Weights of a small GPT-style language model, trained from scratch on English Wikipedia.
Size: width 64, 2 heads of 32, vocabulary 2048, 1.23M parameters.
Architecture: learned positions, tied embeddings, normalized queries and keys, local attention windows.
Training: a variant of Adam for these matrices, 87M tokens.
Each number is 500 + 40 x the weight over its row's rms, rounded and kept within 0 to 999. Layers, rows and columns count from 0. Numbers have three digits each. The size before them is the row's rms in percent of the matrix's.

# layer 2 MLP down (transposed), 256x64, rms 0.209, rows 3-109, columns 0-63
124:526617520575494499493489508508520505521433528550469425494490491482484421503473505442464495548467532493476591442465446501518463459529509485506535510489442478528466527595514558540543556473519494
108:452476439528523467509523421454544503497465485570471496458395552556499487498519543470525538516550420479464511520446481504465504478444565454462453473518488510502463461488458469536492572566470447
097:450552487467538461452548479462507510495388471439516556533473424467464440438532516460476562468528519494474491516476479484483570426525499480522467506439442489453451558500537473515545488543476535
091:421592507500526471487549516424490585490497539481471502557446565451492487483529496465523516516565502515441501532458548525445544518545527533524503435563505476465452521548526509528443524446561525
096:428504475481489524447498438530526508458522550541481457479520454553438511508474539461500444502509485534494543520500552429497585482407515454560588466455436527476493483510555486532561472548517499
105:485490560582516563564485520560462420523500550485540499590481505450525450479529460519475514554456535549516458569495537522487525458524451485515467480532439433566528515538525505521501440542528509
100:542534521526473439449489495464532512535570542410481509461455512486461513429504437526493477501563521536516468491498518519489441446534446504490476461479423469568453487469479491381552511460510461
092:479535536539485532553502449510541506499459593512434541464565483510495567447473475515438477474564513511485506510548475545555559470555500537527544564487423460461452534509507436533521480431467494
090:466525484458469455559537478504469501488494493500467444567442531523451431505600473509425529546530488513451471531529528506425518504526477512516447474471518516458523513486576576560397515531504496
087:571530483530468540494557469549568518496504482519445481558589557562590559541518516458461496490564537448545574499550465516489535504563505486489528503461441513460468474490478474458513469478536531
090:516520533526472560471476486522483462553591492529440476451497482456451458487455472461474550478420508570432508514548543553522577541531488529469549503526561471490528446495485496467483471572478429
105:497457507474432507540481538553501519580428546491475467610557499501539482505465434490554477549525483516435499517460528530579468457552541451545468434491501520466512503478499522434537513540507539
102:516412592451540439569505480514392430520492473498520502512566549523493471459476526493469489515495569538528433524511481503555511510588499486481534490457486543507453495463536519522469545504458550
088:487481502521513458607501514471476478515408508521439474453511456503407562457442519478473499507566523563447493524444522487511473511513529469535457530512444503493555487464483509441471553594538481
101:473502506523584499413417506536422504474534491566481494451480520453451467475447468534458469488506523536458459474455520469466557492448537437543462524472441436530489505545499481532486496579469545
102:477533543517456524458491503572551519479549523511508474502447464525408498560506465503455543427493451531467511454495477490506479475410463500474399491458538523517525449467536511541404457540473473
094:473486501513506511529505457501480502531587586477476446500529468532522556538519487436496498568546511558423529429515486502549480485492541474456389539466540419504458507533501538534550540548511520
097:547476470511522514569531536537467546509528488484445512547509550518527566483474533526528545472487560511496442519447513515505502483551484591561482421419543440523560525444478513509578520537561526
084:448554468416481514552502467467479558476452537547443471468521501498493467499548499510503487492516445489458496501435555500430521515432490498489491418523455510396505506541586536508449567497508552
092:466426470476577576562544554460538531446520516452480465503475529521480509557540524527475460489530476480480427497525526528511501509534525442598553582482522461455544539550516489526500555538492538
094:574510501471482553530485524613596504496448590496436495539524544524473521514466417460424501455490510534558509483495428526523493486555489515496504490475501517442509501520489495469472461556477563
111:522522494491458395473487454478456494498521535551479490555477500487522504514558553435505567472565414574494510457508496532516466500489477531531548504501480522489486549446526567441511552533597443
105:496445483480481475487518384521498513444416451490491464454464475517471588485443503498499493443463446498479442550495495485453502460434594566516542471564499527537504512530506517540538502514442508
106:535451546505539487479502430493507450457509514414501461428469498498505492531477524520464519447563554483405477546509537471525541558532534504509518510448510511481522476449550482404489467526479391
106:465452496425554405509530443491515569479430504474498501493526482475471529468480497455475420552520558493484518523490432484440606470484467510536511550486470508527487425491489443526526487494426518
100:503449500539512521454503514488503496492476525439466558506430514582466424539518449501455435492496476502461491449485487505525506507455600476521373526481534538435533544440476492491513570515479516
097:515510533474541548489473475531485529592433497518471578533494490460531532507504469484454471510458454490513583485466509456526546530503603430521513545454485516417417545492537479486520504462564477
102:493554498557488458504519510423457526498459450486503516593517541505519474497543585532446502531473526517493471381545494466417474466495520567537504481471483563460493573498491451510562531506479509
105:495492500564487505546539502515499544496463525490487468542483523567528571491553487424502536471466533464462537549441436531560525440457538493472465523408520503566461516527528500424544522569539443
093:481517489493470430501515521502553473475458426468456547461518440515418491533423453479432514486566559443535498517514455556516485406527471451476466449437467478444483530502519470512520563485493498
097:501497493478579477495544502466557484402561509521467526476529500464521488476527475441443468528485470482466462416597561530532483467545578483440485484474529428456556471466493500472545507547512493
096:528503508499545494443525430598439531482524515468458547487491530423412523523536503422489495478515491527531564522535510509519480481528547488553591502471490541485501516479473492451523571471403483
112:372611524454476526500518555441492484472494462488500506533459603482512512520517490458537510551445554520537513480454561476495438506550458499502504506485480511546482464519454455551514486496567492
090:526484452446525456491485492534503484521446515468444529450458511486467536517533484441419543465456493428543503586478489533526499454528496488589518516526437443595521560524463507461537483529445469
088:484519387500573459511536456480514537551492524524477573514493512443465558488524463479478509518500500463445500471453541508537504476425481525591567427530454519534510538481529525485534446435447523
106:551538486508542454488475457572513522493510564444478462489505517442457541470524553447509536515529528425575440541487474478496545450487533526531484458484417393542480535514511471448495488556453512
116:415494521438488445489488528539481471570539500524532453489614504536518531511520482502467543510511493431517515466520552468473491455505440541546563398513502449567512533512509519487519412536503499
096:489544500508530472463526535488478515580488540541495551468471476513455564543445488535546449539506498505495546545487549428413471502450494516473590483506507563485541511558428462532486578491458444
106:482502439457463468508518491492492483550538487466524450512479552446511425461607502503388560561548437452512542542449510513517514512463465528485441476571475510487499535485531514452525535510533447
098:488457469535511456482402492576550466503448531483453451455489533461435439540454503490533525452542428479496506466463523516544427481503513479440429480430482493515523472504552515587505473504525534
104:399496504432452481540446492549486535556491484525548482425505502535497512496542573462472493412479409499456500490461469459547535447518476491543474420461540506528522509521523558483485484485516433
112:519504533566471522492459456516462429538520480408499504457597493526480533491474473501495526492542536496463526532553554480499544498447506506436458508526496525449540464371517509458534488428541539
109:385499471482512469507487503495516572480503545540481493535554521532490579484508456371486516474477546532477497482523451596508514503514489528491480535519544453589488446488494519484552503432460488
099:540469450511470473440475499530507539509516557520478547476441599501535492422440508553458570509534450462523535441468589481558480490520520521508465473448467464474466462510509468472554542573477508
110:473545474517503491489485527525501442475486491464525521457456467414496468523566414503492532416490544525404526522457444526533590489485442507557526529495477546449512541472474475485502489449560566
085:470525452471422443483588417555426524517509458479497461517521466616446491462468517546471503453539460513454550505538549466511571524497496498539505507486545469452575494474467490518503503495518508
108:517522456523517551458434456471547474516583562548544531557533544513448506437502528409474500482564482464483509498546563498535500495481567510555509486513536550461547425498460520448507550542474512
097:513559478505491423495554460502384535484485531475481449455465501444505478456464450493528545550442456426462523471509494483455449530474548466534549553477489466578467522537543508546463512481450530
085:489474489480423527462631461392445510501493474554493472490477487589511457450535475496486489502548479519505499569551510454449451525464508539487529503507530490546423479489497536518462555462508516
102:492485465514484528425506460614485533531464562500408469492470515506480507490454490444511447400523477427495534485447531493485539422544562544440492524466542521500541524458486512519478537471483506
087:507497483442450473556500509516520491468531450478416476517529544538534479510464519496456454475507529456528554477539426478566467467543582457497493476469531541446494545507613485512489580452455542
099:502471502496499508465523455482497508512536508511445522418440443484421563486564515418468421471432523539491497521480534488494538519506533436532585426563466506464510537512535505484583530472485523
114:571469511520494492515492499541537524552578517494519482458518549524484454537517478497514498439558530487401486432584473561559478511448411566533516511479441481462540438462516481465497523460472490
093:479508508451548415419482524520558494475465528450484525496566471465456513507420461494510545538506545498529504478499513546503485489472512391513488442407435548584527510494504516572486509519514519
104:460542517507584499483483586532560511487533536419441474563441472523474500459495510479489514472523538464462426491519516482540420481518485512465494559506530545371521488459467498472499480549509537
094:528523443572493490504441503540456393458511497476415436539522468442477457497529523491467451568487494482429416485475498457485520447491483504542517480512441444461439524521526530475499509503430501
101:482473503530531545501530434466473497420506521477466460576523545448538481496489556596516517419473481542537529452442470504458497493475530487517545533514488463492418573495437512567535484486483570
078:466552452487513454451455540537497493489462501461380453510483433475410453547503522482486465526496523490520477509523471519470503427495557426529554506457409449488495536522503536519578529492480496
101:475406480506484529500439490571521529535500460505524403517533540462523511578494468480457532535532528518409505459499443522556473535444565544463528539499573512527527515434465507502533441483517495
090:488483404518522484530541521486477405530484467522545508539514503521520503532505495483417509405521489544506518513477516530462439492547511574527512494570424528549498441476520511431488570490456571
098:545493511538480464520478547459537493459487560491485563501576541501543555459498462513490501513467444509404490530524512546507487383579550538582507445476488475477548509527515522560480529448474508
105:472402528426532539450510510545492584486458471525487543535528515516489475480426512446479493488428514538525556473484598552516512453575515508512512503525512464450510535451500495528534513555528421
100:488512514498578446492425439533490478460547493448450561454455521458477596522469545494465600488545480524508481516405505475453486500463537504543474462528482418486462492549510491461494505501464472
101:442486508512428487496556481587462561556456490477487533521533458479466541448478516465495523509475502494482488469467456568502553417514468533566535520495482455582451447477549471439502525562509565
091:533508462515524494565565516515562528417477430518477523489522550489576484502476484536455502577486450482528511525430501513547486455503445474479496617493510516465505474444522469566465475456526569
099:496464426538512448421441452538442514431485569515482559498489478575477501542519493481459460559494452524553467463455472480469489484476497441546499487519486517543458566500520483567501421567488516
099:455470486491455559475475497505432513413509555533470474421572475518471462554481483442504477394612449511509481432531476501507501492491532483498514472500518474485442475512506501501508479502430423
108:524431488512461466598536507466523490476541522492535523542496394534497497497496513509492527499472508438422496453455469470557420428489531506518472482420453496448545464520519446558470445530509473
107:551512480520435496386433458501525458527488492485512523540472438496518494491430581436475520514439538498492510514428433466560504515451470486505494475479528523520506503544469509435489448496585561
104:544494446464454566453443518563462414478511531472520512518505492493523464517481566403509486473530496491488443474560491491485506502517526456549477450436551446590526567498456471471480498529569525
097:426566527535477474558536484502469511506454508516479444477488446533534558487465554469424468490527451451455486486499519591458497477488551536497463415520499574443495575505512522439504537489494560
076:506518325530462512588526434531513526512438509527467477509475483498473516451490431534436463517546510469506494473493492483530514479475444546545532491536545478465511504543533504506425521523452491
094:465385484478529566587516540441565529499541561456528463478524485487463552543509547505448509481485512498450424557520486535557472467533545458564520500476542497434525514535512514537464475511524517
111:555498455577402512486523466463531524446443491514517507464524558579503471529538570575504444480561529506570498430502452437480528465488514478465491511568522465538522477491464463489477481470495552
089:476460480542556466462412515586548502515510551444456530530519504510422533535436545524480570474449517478464507445527498560544461518460491502463497495465492472533541433408537526534544501531502530
100:516491496460454532523463512479515531564489476485530485442544481481488522559422452499466367459444498400498530551492458490523515537518584449540524505558512481554471474497515475525562462491483486
102:510497521497525447455464418537449472439474484462470577415450517507536462451470425465456462522467471442523461523503494517580506533492508519472523529501495508491524600470540488497502465453587463
104:465506539453495442454548508465491531561520564490457522540509531529538503499533590550440578530502495451533523570545522449557503476530474532536470492522560484446529469445549510503469546500579449
101:506491431525518445500398521464571506573553482530494495545531467476559507508581522449514550531498480472523481455448503540488495533524560463473436545423539452489477546503518519477492426463543524
110:508476503460518498458459491584482599436480492537487455564500472508521445612427475504492550507483476478470481493516526574498551419491467577532458503491550485493542488497480507523450455522481546
116:554477494532492549548482495474501521597487516518497481533543494460529503465499475499519497513466521509530428519478445543452537496520563512507481494473554521525570456564516447452486505631522610
106:540540525542522497569531446546466469504539486473491570499599548484465423440486442508542469531545552444457504497474484546539468445510551483477502408519505461443455506470524484507562458520489512
098:521494502484538580515513521578555524438550581415505473519491521534482461531484483477492456590496502535587509447557516467529457492543430494490468505508501485568571550442533525514493487516466514
116:472463540462553540511526433481519556468540518498505517461600511494511486527467517525486505491462503427517526430492492519512565519453557492427494478479540535451461475567566548538544486497392459
110:469474497504532535499440570489499445435493413551514484559537484516527477568467536515467477481483508491476504496401521470517498490498482471415527478516566558438500564487420534441552554533485508
105:546416529543460463458478564466550521457579476518486480461580482501532502483530482499458489467494517443516554470550492466468427525566510520475486451508538481461476521614459455472544555491512516
100:446490544504471506536542507505408490519483557463444547514519492509453517459483535540453495498547470561513455597418464439434473530503521549496548498569535455454429523514460468526474470498474462
102:553446495434424525508489468533553509430498522434506422553479456560497472516460487489511504497535498494497471439515497523525517471585493509412490511436542440555561497532523489462534428548501534
107:522512472496523488511452534546511556489489489500505497502513495499466534584499584439492527491525486426512485592477502469417463597491483471575388523467501513547512544528512527542450512540454491
101:553507520497506500533497455451426491559516516527507521450527583480480553436470531515576534470485442441545587567493478525506430429492531492515547499423524479432517491470462505502535534518524459
099:510547465506528551484543489516525495487624542578496483555438438516484498450545515496491472515531449555497536385519542559476474513502465510461494537558516441475498497466565545499504524503452527
099:516531484486573492524506495557492495511539486499471488563493468453554486499429514490483558519434520489503534524524521434530477430419490530447570489566449553492519552563503484482557552464586557
101:563461466456512477453554541571464476460493525521473435483523461489453497440466493511585490498471436496499476467548459464566444561569515472505428486492552480419520456441527465542478481509498484
104:491592530505502494442513468531535530505455447491469511468544465448443478491553547505436534520556491433546496574543531509523530493478452509523471452419461429522496506561565504467421451505485491
105:505505460546545456500546533545577450463484403478572505503534507522546494481394521454536472505482495467484542491515514492500482474531596529554464495496520453475491495470552522577588465481467505
099:477541482505508489522462492567513490467522531447429483457454495507434468503454482451524423464532420492536522469504547543557471431520529517457461457395507457502561467525514490562462464511534560
084:494549495492452445582522487554455543478464516464511454458548473538446547524563515485465551447441512498511440487529488485484614447533508474536531449469438459476486470510449508473502511547578517
101:510438562628482512509524539559552474537542436499468451473533533518527563474474473511489529452501501475448471517530487501564490430494484474551421460576487477461513486505522539502555503468475559
095:465517450465519508545528491452583512510485511503472589489558507499445499553510495470513474495514516437481380485475446613540486487462562527552512503532556475524524535502540535507546479468534449
119:526461485446476433559467501467495531495378487550516554553469512444522484493439459436526511505574480493498575488543529526471467483591519475500489498463508550456478518490526477547418516454499473
096:510462432535538523487472478535504503504528511499575434585470571506474461621486448534471544520527519495477456463520438468590458501486537541496468499513522525504577529469447526521518456463513529
103:546507529476500510548492466471466512481565484486527477532493556470554476581554484487505489521507485496520505417513528509470510422465565439588434487522410499455499576556579522520498527449492523
092:434504486447528474516542494501520480459467453484482436590442510557490575575578493527491548550490532486453523560478476494465562493508517522553465522450517534484525555457502469473420520473430510
102:462474505487501440478419523523476516435494569497459498507492456531514614524485449509487534515537569477549476527505541511558484454526475464484487555456456453576523416590517519520479485517516454
104:558385527507529584535420479547486437481470495494445506551503544500480540480506476428529455486489549530510521446507607524479515492511536492441477507451514520483572522508540470499514563491535512
114:517511448531493489524512546598449517509549556491503483532468560429506481557544527521456507478567502582553505481524424537461446541451513503464454532416470540516443438484536476460509523496492522
107:488450512521480451470484470519502548550439447538527489468498564493479483546528477509550550520552527455431462522457553541522501565481527451562491542505480532567540589482421484480459469542478575
# layer 2 MLP up, 256x64, rms 0.218, rows 4-110, columns 0-63
114:481554548547544490439543512502539480536489500518517473505469521500485545536541475456578537465534415476542513541523423398494520513457504484483445489517468543535480437495559481579459563523487443
097:467511437492550440551508513433506464535506498520511518484501566522528430476436570507512510555504435529542486495491516478549564486481513547476430587563554502452450500446493534547549471446472536
086:498537539508474470472489562455517504473435469480448578491553605549524466533486494487464523506460533580553500536454423411503483522471502430492498594450459507490482480461493473513523470491521487
092:503517483517547532519503536466424434518489591506444516606518527496477508515466514494536546482578521512463452539459485525464538474502543554382446548536546488546499516461492467524504557480519495
108:485516494557471520570559511472481479514517435467503469557430483489548467541452535564592450497543508471535571492438498506536553473514467581479466534523546515497547454508480509533462430543547480
105:544474494533438514558438544441564511551562502480523518554515427495489487489457496516463499563509515477548573505540503492490484472496485496508551441576478552474457535511520549519500557531624479
096:483569505536512504537494502508499516533459478502483402469530543497510485483467496455457440560517437532548499554481519477549453489511489536508548617561474522596476517530481445518436514458569500
087:547597507499520551406477572506516532557465472466459555510515533449495489535490524500511484472433523504478604466485430389524498449515463522513509493466522469494432509455545482506488523486521480
079:445489510506552472502480511398484514516471536530466505450428526452438435476473495506548546432439529558437493511549520522472496469402480536449517542474476530547534516512523448489453498545458548
089:457490529533544518463526528515419530485415468518506490563470524521523498545521488499558529507582527529563520463500489450477450472517546547525571482461528519567546567486517581494422490445499548
103:460454516513515438530441477470465491536488477499552445603462436526586492557457526542533469521496483495511547517574494486505550483551476534500491525513496582469526446491514586507543478496490417
109:540471552495501467552485468475466377552509505520538516526464514524487502404513561458506458540513494475574489526576440438498473512514419472482539497488454563504438480442500528556492515511516508
090:494486531496491558439491493510467540463485516470530474512459503557489406478486508547586413516470503569557492537437523526548471463504511464499410470445534559503471545485518567488509457436524540
116:499406516482540528506515564437486480530481459564516445512484544567505497446465545572509522504421472493488478480527469405535526437448510487514526441530569553512438512491514555494475532543467494
114:452507525575478512483492563530496493512510535488576474536527445566479503524412572526476567548536461514505485515517493477435510462450500524436484540496560538545534380515454514454482490461504491
094:434518487516453520544485516477469452420527529547522464508484504532560501522538510477505519546525436592535569511539507454524522515540423449478543461472572502524553403534570536496523484511475480
111:525481527523513511504547482465536474471527469585524466511487549443568437508553496495559458555529494498529579539527441463570486459559511518490507521459604503458483474493513483501524515540612491
079:504447523499536463497475545585503467493504498444520499479545558477480547505497429553521512527495559584523472457500449516505470468513514414522482510548465475603458558410496470465525446474478459
087:487474496482521448544515523526488485520471469470516533551577463484526429525555470484509553471451546576472565471575463531470479436449478510456440493482498524477457495546531495588524442532579546
089:492560553481512545492501508430464535465462481458524466531548506445594480484474495510507415576478496491478484479575512537467428569497483488472551458570514516517487539505541568566459528495547458
111:510501502567419481509427586498527424546548470500463484493518488463503483515482468527508497553508461569506534512524522525532504447475463495430532437494504520408514435475502594561508501502543441
099:533512522500480447461507522513574458479473533448512469481522575522454411401507491502485452542507506447530466419417522480461513463474493496484452473494531592483517472566509568484495465451496527
122:534437470522542450489535501449526489500519452450480571499502527468549505513503548578525477477510517517441449535517522401496515515464500467476501502425480585441534447520505564484461444458556429
106:517501483492504464545546522498475491543499505522492517509493585518528455475481521476529515578498534528578514488545498500532516593436474527510434554571558493508500434532499474622424477439504486
092:450497521564537567506462521440490491568469506479560513474475547573511494493522424453552442510533497500538481483526507478463437520485459533505534486422464503478476500455488549605441558493482567
096:550441493481516515461459517458471390446524500485459524524507553440544452493441556548530516514490520447536468546487499523551502498549491523434540463551597468556525474473444476547441494511509522
100:486560574611458532437465578475466514537519522517498450526460440507484468520483541503485460504507517523498587511558560502513475512519477462474456481510512511438553524521558436568494494502573468
104:479555520519493503500543492522552440540463528525520433538476509552537520448530524424582491485489427483516610527513457471507483472510468547482498519458536557538441461529583540461525460537501449
095:493520544576528456516492507413486518524508436451497533484506498532498513460489541576503493500511445565513447460469572510518443492478496575370434513535554519471480447506460512501452475491534485
097:427523492493451566526447537518476468480511550494493536533447549547589468482481542500586512526534500558478480531487481395497497501473459457524505453602555507555503469466472494491561500505529535
091:529482467477495525446469550512470523439472521557516487471477509505472495480531532478484528470493516542492415430420481444511562480447452505454516493512443564430513444491593505514473478486579581
102:411531534503485530526530603451481485489551485539464564543444591468525478500526548543502497559488539501522479550537570452458480521482517532434461541500486522533499450507479566536506526494571472
090:559479492575541446500515530474468485456480484534474483570491465448507460495447503527506476558485534545470418451572538507500414506459478487497465545562441485528477541530466500578527511486584453
083:460480483559510479546501509487531501474494495454456384538522479436503533525470580498535476466515480517461583575552510511559513456491523554454542491582528589467522517520516495511459488517523433
101:507458464582530464529581543478498512479501476467515496558437488469502473454484533508550530541515471481535390454526476483502495528426498487449391565539473477443475517468451512534507458477539461
121:496516517552524469556512555489541483507499482498495468522482426502543504542466566570487453443410482488485532495447550413498531424479490523511510475475517560490514411471423519507528451564553481
092:532496461529525500484481517534539495498515441484507493525495543483487457444458486474499445470458525517510480423408587469541464530476440572473458482438477530566536505465527483482392506440522570
106:526525519561515470530486514495525436523468443582526494549466502509517555518496434559483546529474530529543513430534518528516440496421439456468501540572455478527500549464571513607499496494482512
106:461482507553498519448489517436482466510522534521512433463494452521514550539483478582552499516566497522561498530505465407452448502465541570416543525491483498479502431587541522509515567487471489
102:455466526526496479524445551465488458577499538471558435483488505557531511527474578485498468471431407521521519486511477486458558469474431540466530485408528559525487492528502498511452554511499416
115:512536503519461523508447512485473492496536537527545517488484509480472524509529500503541508515424521601550574477465462513549498539469397561399581532478522491497557490477453526500441492432553488
105:432556479498473478513483519451514535577440491537473424486470523489527529507553444451570523588496487585521500544555490435511571514498465536508456512531507541526470549506542495518501509519509401
100:521455513544469537490455518429449514466553533599538541502470525514494472413519506545535523515534506448510520497527607551531472471469482532489500568558526520455426474536544540453472509478445493
114:482537535481551509512500517515614517486471537545480536506531553446538477512447594513542436556529470483526496529500528494444560444511500476432466598457520544503490501507448457546494531524544454
082:460516444549448534482535528509543512464534522444462473505542469506492540477486510451515446474440530540468446492426583523460451514453437526455515481433465528510407509436490451538451532553481523
113:421458425517484545502488569398506534525546549525563468522483487504438499476509517460538410552489450505511528507506580516528463502477535472507519493515513529560524476566574474539468549462470489
098:425476443562489428530559557515549505512460498479531444543524435466584454444430451531494469524479512519464475458546530566479475510447553499468502505552448500463467573460526497491504510527477518
086:500514467515555421539454527537524492479530506452494536452507515441489522489463523542482492469525426480520587426461480512570530452540509478479486576568550532416545550439519503489474511450496549
104:533432562521417567508462541468518518526476501590531469449533555500547472495542516535510475517548509549516524504529459481483507565480561523444561517479493495484500453521511570536415522458536575
080:451509539486539486430498527500485513553467489462536509484553496519564529543578509552531542430485514566506469461435529563491530465496501594497461489568483483546518413559445509533531515535452509
092:486520517529568506469466485516545511442481565534550548548513508461486522462506544533519560495548512459479456544473482540569476456468487569406519599522538542544532558490554562519485513482515552
116:485502494504524506497431549483494457479570546512481444543522458466485469488527584566490495587515484530568480478526458447527432441524510519541565477472465533581483472567498482491417527504543466
097:521510534549532396493517532427535447524514457467505468510494518555477562547510553550521546537540478540553465533562574475466501528447519500494528480561537471430503444558482489490508507434559469
112:468486524509574503484435519486497522488521573459569488525510489520512515469462555485521491567552555458535451531506542501571388534460486524488553573493458540435478459484539552513423526479491504
088:505479407625549534520491521498556484462509481534496440557474565511509442519463514492532493557512537526518513490433449514516565480547538453470396489561512504493447484519495493497559464512502493
098:505437473536457512552507493513532437485523466573558512557461555496510395571474479539523557474545533508544535509505446462472486479465439443512530523523513525401519451507483479542519481487439533
073:521489508617529498434501510428456496475513484517488428526505546503523495538513535548526551479518553573518479460435513470475474504509525523441519544557525466506450473565425496559527571541471450
098:430450497510424517528416574571458535516517475420490449526472566485506488521602507477513543564488479522567458508554500508489494546479499534469532438454512533513494510453507478542462439497485492
111:470519516489541481455440471523554474570512503498433490477524545453555508512455547556470497456519508560488506506445512460531446484396508544467439575559478522444514533484591492515498539500446533
110:552428521516490498511506524429520510479459505483485517589514586509525412442537513513474424511443427492556476549531519472500462472512536461479542574537468519567506466486531464505507447498574504
101:478496514504505475572498513410470466477484559471464457466464510442539471523458488452560534525521538530485457528507459445508587503506478456513564458545513519524460453481507548451422529474490612
101:503477559562466421511511507538480538493487527467543492585493574426495534460544537547532468570485515544455472526523517480523539520451567543513462531543565529479476500481543476561458469494587479
098:494508506544516468533523513539553474521484520560489496500463463513521482560498524519514505546573421551565532513516480486569585504553510506519499537590562490511503498488569613506496421473553508
085:457486543481508495481395553485480462489495582540538552527507432477477499488501548473586506470471558483447501448617505467534505511453552496526462486505493504449552510531483487518495548581469530
101:475447463562489433557473523504500514479507506532484481616549539429559470437502516558543461522469528547503514476499485525413473530522500471476485535513456519459456528526498433517436548422510532
094:518428521513552476564539509538457476576426463529508502526493471412478477522497557517530584542450508558465439558425480515490530467487465505419493502507468529572537512479498512503500560543506478
118:469427464524508474562506507448483474446521477478500476540564470538471532439549565479499537479457486473522506459476484471546402504442463513538548478487475573480505424499538592575455466497488500
115:451501436477421518475451504533477476552507470516541541513449473501467493447512584478539557498547451439497527546421457515478490590438500519477448536469516546487477508478544469526525543431562510
110:510493432474504514490536565463486435512476487534529511477445479474462504414510531541592453506518494492507503451492456489514510515514577549461487478516507538541456470519580442500461485375575503
109:437536495573523463571454519500526468535517455554504509479455442508537485456551500537488465533459533564559487439510598486429469543487448592500480556511493518499470516489532484470439527528474539
081:519485468591483450473478488460505511498457518542439497536521525563455526458491580515471507470446502429451504558504513536448500538551519519482452423460511542531579520515576555555475507472557516
088:458436504482475470497467551486543496434536493481493441539574457474487506490532514451493530494431502501517514419547524502491453522516467591480540466425531532479461510496590481558523419521557551
119:505494472513502380484418511490535453539511441504546452478537622476501397464524492511485489482477474535525532493492494438533509518511462508473529521519582536521557446481536536515442511492477471
081:555458513558532468405428556507475450452466517521515495525556570478494507523561541544571551541543498487531448531516551448485478503510492560497578516432518503499510484582503518492517515449508457
098:501497500513470492588491511488449431544505523525456511524511471438509501447501461463481399485447440485521564439511574451469538542481465525549501487487445488545476478594586488476553480517501480
098:462554537523437518416481489464519443544492476475534532513470426483475412466512501491550492563546468509494551555519406479479427542503539504420501520513542508564484478452482517527457549478529526
109:481494515505475484461462574429544496478557487538535546488487471535544527551582479515536522523462459584497495464486522544496439474464458549491444518548589520487484443518454531532416543506527441
102:460494491519567526486493559430495526538554491524458501502433463515557547563571524507576543524492431480537504542535594474506532558439489500468457492474478540546486533470553549554526498516532454
119:484423528496405500499440517506516492498506471482531527545457526525525456526435464476528477516503482529581457537564513399468558497498500552512489532460528517536462533467580508522427425525480556
113:498419483487510515529484538487518508537522458481517508597489520542581530456515464540552452487536465469537593555605483481502464530534537508512511494530450549516443518527521573513524498541491578
109:509465458562488474569497483522506421440502481534511558498502471498548422442516475485537464493548549468486560459510447485556478486522540502409469463517461579478486468423501550569534522523540482
096:433533491510509524593414506444523430467464548468525445498431470432534495522461539497541527454530545554522536485463509492471562514445502480483569544561471508523513445505482516504518445564534489
111:516476491512474514553516506430515410455542519490548514577545509486521489553457556518498489445478470490536562475556538476547547575488446523456552517492586510490528502587477499568544532476462497
118:457436539477435556491453559488532487473518429485512497522492509433539476508491525450508452477523521421588500567504522502515518545441460496429519482527466495436489463513515444598556517477504454
105:540458557495456483452498519465562514498540407547512422516506487540516508443550454500515491483481519468529508502465504491438425577553497501445494491506538578518442506582536588509526523548516500
096:461551519574421444504473523498554493512449519476494465552515463428540495438530552502556487539485524556501534533449513525541545515522514594511472550521547524434525496498531508578461471462556458
098:493479535531486518555479498527514462474491488491561444541472479507507496508494495503504558486439440602526460461528469481470550620431494522429529556483518519490483439488518573497512403548489482
124:480458480584519479443483543516515495573459514554489487540590520471523442455439536505480508478469483483496517500528535450405454500573432512457429516480471506445508517532539475565548509508556475
103:468427493526474461518513548459525515550438556539569495495542506473531434549498542540556472509545443528498572535579428481546538554495478478509430567504504500544522497463469520466572491511511535
102:460520527521489470512460510543521473478464454522489551495559557505529396423504505484480526538497471517470500574501561413498502463463478459446520417555578520550523519516489565539563513522500461
104:529469513517438536496487534525559509474468422509527541498464579446479448502503455440511494535483496438515517546526516422485534465388441543484554477525486519517480489475556513588502494495575535
108:465444483537532510530413592500453496514519562551548489490569530480490485419485470445516522481478480572497454429485499517533449550507487542472487425436516527498521421502570546512500512499478483
105:413520511555512507571469514428516489504523446511527489520464466478471481447453552536534525522491468522547430448532496507519524520392448512441407578531568506497516513501485503524498492459539455
113:447542451546534445531543567533494430493504452492503531526453487456537413487420503457495435476484524519523532522553450444465445480461512529475483473441415490489539509463528450578525485498477498
106:486486497566525515480457526435512512467581536543547530471445506485554445586452501533508464495560489493571549476486450429482517484499523496384504543535502486535511444482508582487511538534469499
080:536540502501538399526513507478477509558490504506518499490499552512502429508560525570532504486562509541521415458515479500564523512466488498501391569504521524511466480543488595594464521510474518
102:521441530601487513518580541498538504498530492523442476487461470575525551443431516507460474437425477481535507545549470408525509452503463526488508488510485543461455451478537560476542459519479524
081:490542557513446460404564512481570512455516499421475470513522508536573472507507492487531496476510564522504551535526469469566506456578412556503548516446524533464475496479474478529493423479495534
126:495457524511505440472438492440502497490489468529489561557497538456516536530491503441491502439567457492589538475563513429523472509434480484447548539522446541471465537481555583544468527459492451
090:481581502527477480508480561519436511530533520462537434573475543528486436471533540614516505552540441421560440484501520512522436520479520492437515462517443489518521499532541494521469480480455531
114:492525474579532506530508512503506451512570457468558487542441561474569447507552466486523500548495499472569543481514587509419523460476477506561489418493463500437490490550554527556471478482540485
081:547584531510510523389467549558562557476498524490460454447481513448516443483413583491519482454468500541516468490497537479520496448529552484449518521492487504446453470510501439500521559478477459
103:510559505526533452464497506445475477524583462511482522513481504562505522508514513552539447515512520566456428542532537447426405558503529547482502512510469483555438428545526478462518538466507426
101:476537479506498528505478559488495512399477518537480513491550567475563503525499572497597482471518569490551483498564452517502500572437485532508524463489550519469576484511458448503447505487591529
112:568543541503481476443475540489495465505530445584529520473486577445543424532476503532509485457513527559550514506447507447576486450487423553485474512458500539482514517441540544536431481468461525
108:496493492512501437509506555533465476538537479489539397577477537440489495458530453514558521525576478459471444396536528486442549521480471521496461503483511509528489559488501536504520397547474470
098:478552485509569395443411524558466499476496515491488450521563524442477478476517438496512457509474531470474515551452534448488509459527503525406443463546492516484521511443580512526528496515498443